Weights of a small transformer language model.
Size: 6 heads of 32, MLP 768 tanh GELU, vocabulary 1024.
Training: a variant of SOAP for these matrices, 268M tokens.
Each number is 500 + 40 x the weight over its row's rms, rounded and kept within 0 to 999. Layers, rows and columns count from 0. Numbers have three digits each. The size before them is the row's rms in percent of the matrix's.

# down: layer 2 MLP down (transposed), 768x192, rms 0.157, rows 306-365, columns 0-47
# up: layer 2 MLP up, 768x192, rms 0.173, rows 307-366, columns 0-47
down306 102:536453484500481518452440527503498542544501474561523506517516504484497505550522573506508461480546510494502471464513588490531535471507454573519575
up307 092:495507459466500478437452455524436458470466565486475470464492455548478520514594518503496476471524567510563492488533568523532502462517474574488495
down307 105:487411474496465546539512485554465503477469536483459564463520483472464552578467519488535512491519449515469452612529523485500521437460535446459509
up308 119:496504555475499482518462516488578520501552490553455506504504517491541514560568581501553476525522492533517527540484492444494535538563517489520428
down308 123:465510556543417492587492456466484512508520518526465473514541530514498457566558591511485521493531504452468568548459427469538472559556556496581480
up309 104:517468468445522421468559466522433531557451488484562444474506490454521399453519516524581523548473512482518590521459451565483443495436499451491435
down309 104:503476475434500516490535486494398531456510518517542541484441452516463473461480520443520577589436502567496493506473531482538499573443480520516488
up310 094:512471469493484424529522488519523557476548580601514463461523567488485520527462394485395559511401434431515552516495525458439504513483541473481497
down310 089:499478511476483527444548499477509509476549547574540518512533444503481536476487601447515469531448447495515512470474446480476466569479379510531528
up311 109:482481493406449478464512470563498533457466493515586555513468501473485459570461542508490545500536496520515611553589489554454499513436502482548497
down311 102:543520561451475532491539485545462537480386485554522483450444534539495471492438476514485481482448505435487507531458509514521509419500544516489552
up312 100:505447456489493472509457526544526565590479481475454445496506510469463503454544509500501520488419486456472422392512535552528476508608560433504437
down312 095:488513461525496526529526494533516477526577561513482526511490520519422506466588489467532494492524483541533470451481523549517498451545483539605452
up313 089:477508458428483435523517536498463593491492486534544500508467472413433489564509443535415529506511497495507447448470438528468462501472537462490579
down313 088:442507521491456404497518485506511553430558547577517514497547462539444529506552512520413519454486525510459489505495503507439412498523549464549583
up314 099:467505496566539466441443473448509566486531524551497423554509500513558522566497504457477508543544554496519535497476527497498504503498543490576543
down314 122:487538508573453505400515491446520533452574480511437428496474565467556527449492491455525559486495537475522524534489496479515501513534482474485531
up315 099:482530536517535526447474478489525506439500540478457527503505469562533432480507466450488470515542510465465473406583499453477522528543522468464418
down315 103:533567603466532456505498537464527555482501424458493531432509545511492444495446456449465480465509441477541510452506513518440508481519551574471495
up316 090:455489463506532535506468494476466594515561507501505478505496507537498457489455495491425499519497531484490503476549463469516503413545519455493497
down316 086:491527480446562554487493474457410508538503512512523532476471481453459581555549485459567541503568472534473469449507570555482539434442491538482528
up317 107:516471520478498482433509475514439485495469563458537522486393522506550553567524459526453467460488434478469514471526447492489502510471474572525482
down317 101:525447538518406520499444484418469401539506503535528472485473524474557487508543544499529460502536531517470490490532449479449477551483499519478483
up318 098:429486448477602523503472456465522489447481458463586443592535458536461568544564398494492465488484496452498475478448543468480559424507502464561519
down318 090:445534474501482542463514488602552529561495517511556463536508435526584472465557550458588536451516446481509506495502541578571442547484446488517488
up319 105:519537510468500486492539440499532517565545472556555523428483575492497447491427512500407441477494485507431533441466588494500504457590553483431496
down319 099:525487442533519480507521464491499515557579463501547488446512488549541513470496584475532430518500530494481461444479543538464521459518555552558490
up320 117:469510583498505499565452522485466447485454527496517498448512493371511403565485489486517440481489459452524478443500514545550547479524565490531461
down320 116:499502480486419451429518459511506555555470498486475439529445519433516398451503536482468524465496473479581515590448482481512458527499512530500426
up321 093:532514474536473501511431531533488479528519479546443500505463517566534593525553435502443485471516470507435555458500503479495583449490582572563531
down321 087:517523484580474494465554477525542493510519491487489561471442533544481507439483574523429518558522430569490508534469489544514537518453488529443542
up322 093:531464510537462438486508591543472486488500541549528497499538539524466430470495465540511550460473511475492522533450470475494525545530508437479494
down322 094:544524501524443497472563549534478483510523505530536544507474433422455538529408581514541475465493535482511476455446549538486442540489494517492454
up323 088:540450541445492516430508455516478449490438525509451516449541577430500479501516466491467566510482444534557508439491548505468530503493525523505478
down323 088:461454493553506517512523576483462498476466540487475482491517531508541497391495529576487493562494564462518447460531493569507485482518491448505520
up324 096:508491519518525491501513417490513501505501420571486478463481470463485479459491432478485519443508605541485510489486539534485466515542495511482495
down324 095:453548480491550466510400485481510553520470556544480451428595488484451492525490537495498502498580549530499496507489443527455530478503445472534491
up325 101:516517567504511476492423428556567412502545509488447427509466553519518415533452401538484535494491490467474572449522469505556496500455511501442518
down325 102:493454520521564557525478461548521413549580457403512466498488552525508505523498535496505486473474423514448506490518465501499485460451490442532444
up326 098:479493540564527458499458535510488504450469542504481548517444535459468529430490472448515422516518489552511513465522537548508454479456532467488509
down326 109:478501440463588503525482488502606521508496514487471519520542588474513474518533516395455559451490506595488442502515461406476462516566545481434557
up327 115:437532456482506469499475504527469561466515571482512495547467543481500496442469448494503526455489483524544404453551575462510513547582459451411499
down327 113:491453528484471511443537477545488569521513518447522541559494512477581433475526534521422459481541494445483553496508570515555465454488535516531497
up328 093:495524513482454528472561461467482459561479472491490490442515575509430431544466454528535561461456542500487515477457532461566518527537523485504488
down328 099:467420538543541406512484381471517524511451486497479552495472524509442557546434547482552534477468469557499518541511465452502475545575564485548496
up329 089:531529537438467497541544536491495515448458544495580503461428473435448492598527549508444409453550562539477487530464587576495487419543506469506493
down329 090:464571530522484540428454516510459449511525487494443512526537460548545475474535482468503512428472487455561528513558452530558433462539461513405461
up330 100:569483517447565504487493511545434531510511504520517472514413576417487555518479518458454494489516524530469613539479476488465512457525520492522535
down330 106:459483528533484465494510576434506474502513492510471511491495508452501538549482461444555508430500505539527581557449537548489444495518474508548508
up331 103:562527467528452478427412556521543535483534553582533481490522576498496519484496499602420489484489481486558502551554528485487479514468545478471469
down331 096:571522431533498491434469593475539504482546515571590456473451457542467522499484508521473501495508498467526444514501523438498533488501541506549502
up332 108:508457486425576491537479449527570618471502451515483521485481523506527532530515525458455469525526514549506543499428507454481470476461471513442446
down332 105:498541504479571551521487494497483462423432501536467501516451530472494486477538581526540491453523523470455461481454476480499463490534521538474553
up333 102:452502423546527493511485530546470501542451511458559526488534530422515530557559438473502472533454449463565524489441596476473521526459555467499498
down333 101:484460515478565509499483514455467520488467560521528532440556552532582445554449509458518518484534510503590526495525445537511492494560515548479456
up334 104:501476527513532475538500484498461464468453452509583473521507586542538448507475488475561453519527494550533526495531525505549549497478465537477436
down334 105:493487409483517527538484447552521536491430481549513509412485532517444492485499485508505457581573499567479489561448468494515571511502468521497585
up335 115:494483522497459483443505468456517471504526481517525560515508544514511472432484464411482517491536500501499593518540497523467551466473569583507553
down335 118:535545478487475518518488496563484451515521553534523499478493535491497561508549520526455447482496503580519525433542425509528487477434476503493594
up336 110:475509545521493479551479490509442523496443530522496504509447577507492542549511506508525561494502532506434466521533467591472457425491537562441483
down336 104:503488506542523488539500528432441512481419539526483534516471577427490586561490491430540492521527572442518494499523548480490515477467566537562464
up337 095:461555576537541512488501455479510528439490496520477408436468568445471516495445521561461547536525468504507527533447531512569510543532412506520465
down337 095:556522451545509519509561532551535494552482540513496539550512518540505509490557498466542448519492579489544468449513472556471488541561498448503425
up338 108:490556485514545472445559529497530527554462484542538503539495482498487545511456478506554478503553448385513475528509524411495429538514484473535477
down338 103:536484536514499530412499479461526442563530511549500492525489468509527473469579501602489541426437484517432505520451508510476492500542448434483571
up339 091:527538556447541505455412524508490498570497486522445578528548532524548453469500411527508494577427520546482517552457464562426557502481465472478532
down339 084:493493443472508550483515508524488454485492577568493543532522537505509499387521513463531445523477492516495490517463417508525540553477498520497428
up340 117:476417452452518489472514506510371519374539557498492449507437568533526539478452546457552499516537523506518523498466514404507568455532511528504550
down340 107:548489605464534441403574480549513511518496513449442533512394525467516492469499541488564416466540500528522491478453458454482520502519475578535485
up341 101:519509549501520495439518488477485441520440582530528457464476522519563465487505569507506456517560443561491534508510485465486538478517507518481494
down341 100:440451585505534493479515506535581457515540523473490521525511528467567590497515445565477550541485479499512550446460529494523461463496554549537590
up342 103:473505511560480495547507497544436498469533481483538407590457473486574502472506518498499490582538458511499522499543365449529461485507521482534553
down342 105:456497462430460457513565494511446469453528508543503474528525523490504462504572495524513480549462453459519536561466473473469539501538522521477463
up343 119:525505546568429514489452495511441506465470563522448467469429552495509513484472509465517510560482475489584476525497520484512539551477511542378558
down343 114:512488519560519533522532494511528463558484511462498484469469460554400480532494516531576480445470500495500515452487528540558481540435535463444581
up344 101:476503537512508477446465450480545502496519412444548503462460520480469425508500488459484471451451543506507559495511537510500488488536528480475468
down344 100:468460507561501463500426463619483528520465501458550483514507479531516520440452533460486516507462507570472506525509422586513586486507436518461498
up345 110:461561486477520518447487528587558528509522413553476525501531461509470430514576460510606493538511480547470458521436464448419457478415509459499541
down345 110:431543447513540538465450435485447527447557444511504490516491460455473504453581469562502493480556451523560476456477524460474477461466569548455552
up346 105:503448470533492515511569598532461491509496400535497469464494510491532541521464452493476481541554505541564497511557468503536545524477488512574467
down346 102:520422482493509525524492534481477430429447491430555539476571448505586543525435544484480502501491444528529459539552491461502569506444519564506474
up347 090:558520413423521516520508484543535502503516491510519479465544574511500458446495462496434523506496505433503470547480480499417544474464481484518511
down347 090:538508507472464517646534487382559488527475465571536436504444469507458397525505480549483525553463519549466465519509560504506440549534481489493502
up348 106:449553489473516428492527540548528367507518464506502486544477511464533468544547506553478481526474582496555550511457548502533496480495460495512494
down348 094:479509469440538509481554596530522450471484493502494522542458537470602489582509608500543421529524540493475498500439487445493468536474458474527492
up349 116:443502519491517488490491535498490549534561417513508492457485540573461519458517424506460433578491527562522508476469507471538527592476458502459490
down349 105:426530574574432480440535459600469548540407492458481530502464519511554528549506522491499570407450491486598492500470422477535501534541495487465491
up350 085:532505538578544482527496519444465430518563560475474458539502531493401519502492411551434527470472482488561520468557526439514522424502523427464526
down350 079:378516484525549572512468488484507478514473479506505484465543427504441486549481594482492476412499490545526455452510459446454511520505453506475497
up351 096:543565507445507449504514495576490461464524493429490473533413466439560489490532432486526485496502453432490508445513515415488425548458489424551497
down351 104:452492422431550501528503507487567510461533516458443502459493564520430468543488534537440494495456530517413590532460465445502530483499489579534557
up352 099:563537495474549483537473524385463623503430498463565529518488465535504500446510487497487530525550503531527478552501527438481488473502497469518435
down352 109:420458507515508526448509479555483408436534546521500454524492533505517519507448550469548463488468459457476508593471501514521527508519474548542547
up353 087:487485564450491567502517492574479586554489527509537481570488511450436499508521476551429541570500542443514524508483413485502536497472455469497510
down353 084:512541513529469499473578582505540379567467526484514541415489475565438499538493547515530464417423469531605440484459522491510485560539476492522527
up354 090:531424485541477482520504493473464459430466586440546427502452517505491513550497455544455499481460482553492488447481510566528509509532530509514501
down354 096:510506445409564463472515446520469438475420531520518508499544569570590529564401533514516429459466490495493547584500477495479504453513474513474423
up355 090:517566531479509487453555449452476497549541494558507481578494493455427467447536470473412555532481508547553496503461503475580495560488512564508519
down355 093:457540543431509464473467457465456573474402520558482512475462533521529500440546402411462548546434536482492514514522467418525535499520491468531554
up356 101:465527452452465548478475464499493477471527478480444513474454484552517459527387443479480455509499498591452528490517529426490519491537545467454501
down356 096:499491528538474526477486498507466495502407525531439573467486512465514530590461444457507475637522562583500490451520520434482525510530473512524466
up357 097:513491459416511523458531534397502484555449475493593478479459480539563455474545468540490494526466518589487457520536474456473441542540484401503497
down357 100:498475580511492483518403496558479493486447479526490570453557467491520535525520509483533494467505411491521545522426535456461480452509418549558555
up358 111:431484567456476491508488477491518453468447477435516468450475481498495454527472448497474532469573515498507554493514470533558505512403475561550529
down358 112:400445550486529457480539443475549485464507539496575503466445506533442495480516498527547520439428495514509433545512492519515484540493501515519543
up359 104:418498473491505489512529603469537449442477525534517474501528515441437442523515478550500555496563484496508510553537520429552495457558451446452558
down359 095:493496485570579497574520487504515418561495520603488568449524448514456473495427557578537456553500419523507456467445453488537494535446507599464476
up360 109:485503520510530540521513441491484469467534516469512438544527530556442470527438443510494428432414493435454501479508469521573497432515497436462575
down360 090:480451494542558524496528502540474495510562518479547450451513495601497567493565554429518504520508488523495447538480522552556507531493485509526522
up361 089:468568557524516478452520547526478473506521447422487520459515527454508451471461485543445537465456457523463506540568522560507468532540539560502514
down361 094:519576499514485468571468524519521512540576555460541493515429469553509516512462536490464511502507497502541535508515534525476582542551434557525426
up362 109:402438517416547483510476496445503470422469534475509504545491481505524574430524486497538546498482530518462543443475444482492505490495494525541543
down362 101:449577463454526469550480440577443550506452433511494448545448514516511535401498484491509503489540468420452500488440457534464533501518577533423504
up363 091:562498518433474551455501411445522470461484561520492463486527447466548566466558425467549556555492545546446504494472614588553513548485534569462530
down363 092:520544416555506538550495482566500443504506477464508513538487534466466514525452488465418478500441504474500464433520478431486490583463488443490479
up364 091:443525509460398493493507540523463482460541471483497486428507507485448462517536448559419464519513481565542498523526471446479524456487491495502435
down364 105:536514472446563507455494564545459554511495571557502508444399536547538473488472539476540469532476511457554447478446541503444450511525464536450506
up365 114:485527545440526577475455562490487509505488480514556522514471550468524460499468483549493543508471515521502539440519509507517441467523515430472471
down365 103:490454475514558563492469541520485498476520456549537549390476466489511513485493514483492509532525458493461480462483486566465450513448454531495455
up366 104:498505484509477476556536566525505505417533452532523474500505501519509608473457492478423599617501480524448476503480517555482449461510557506493495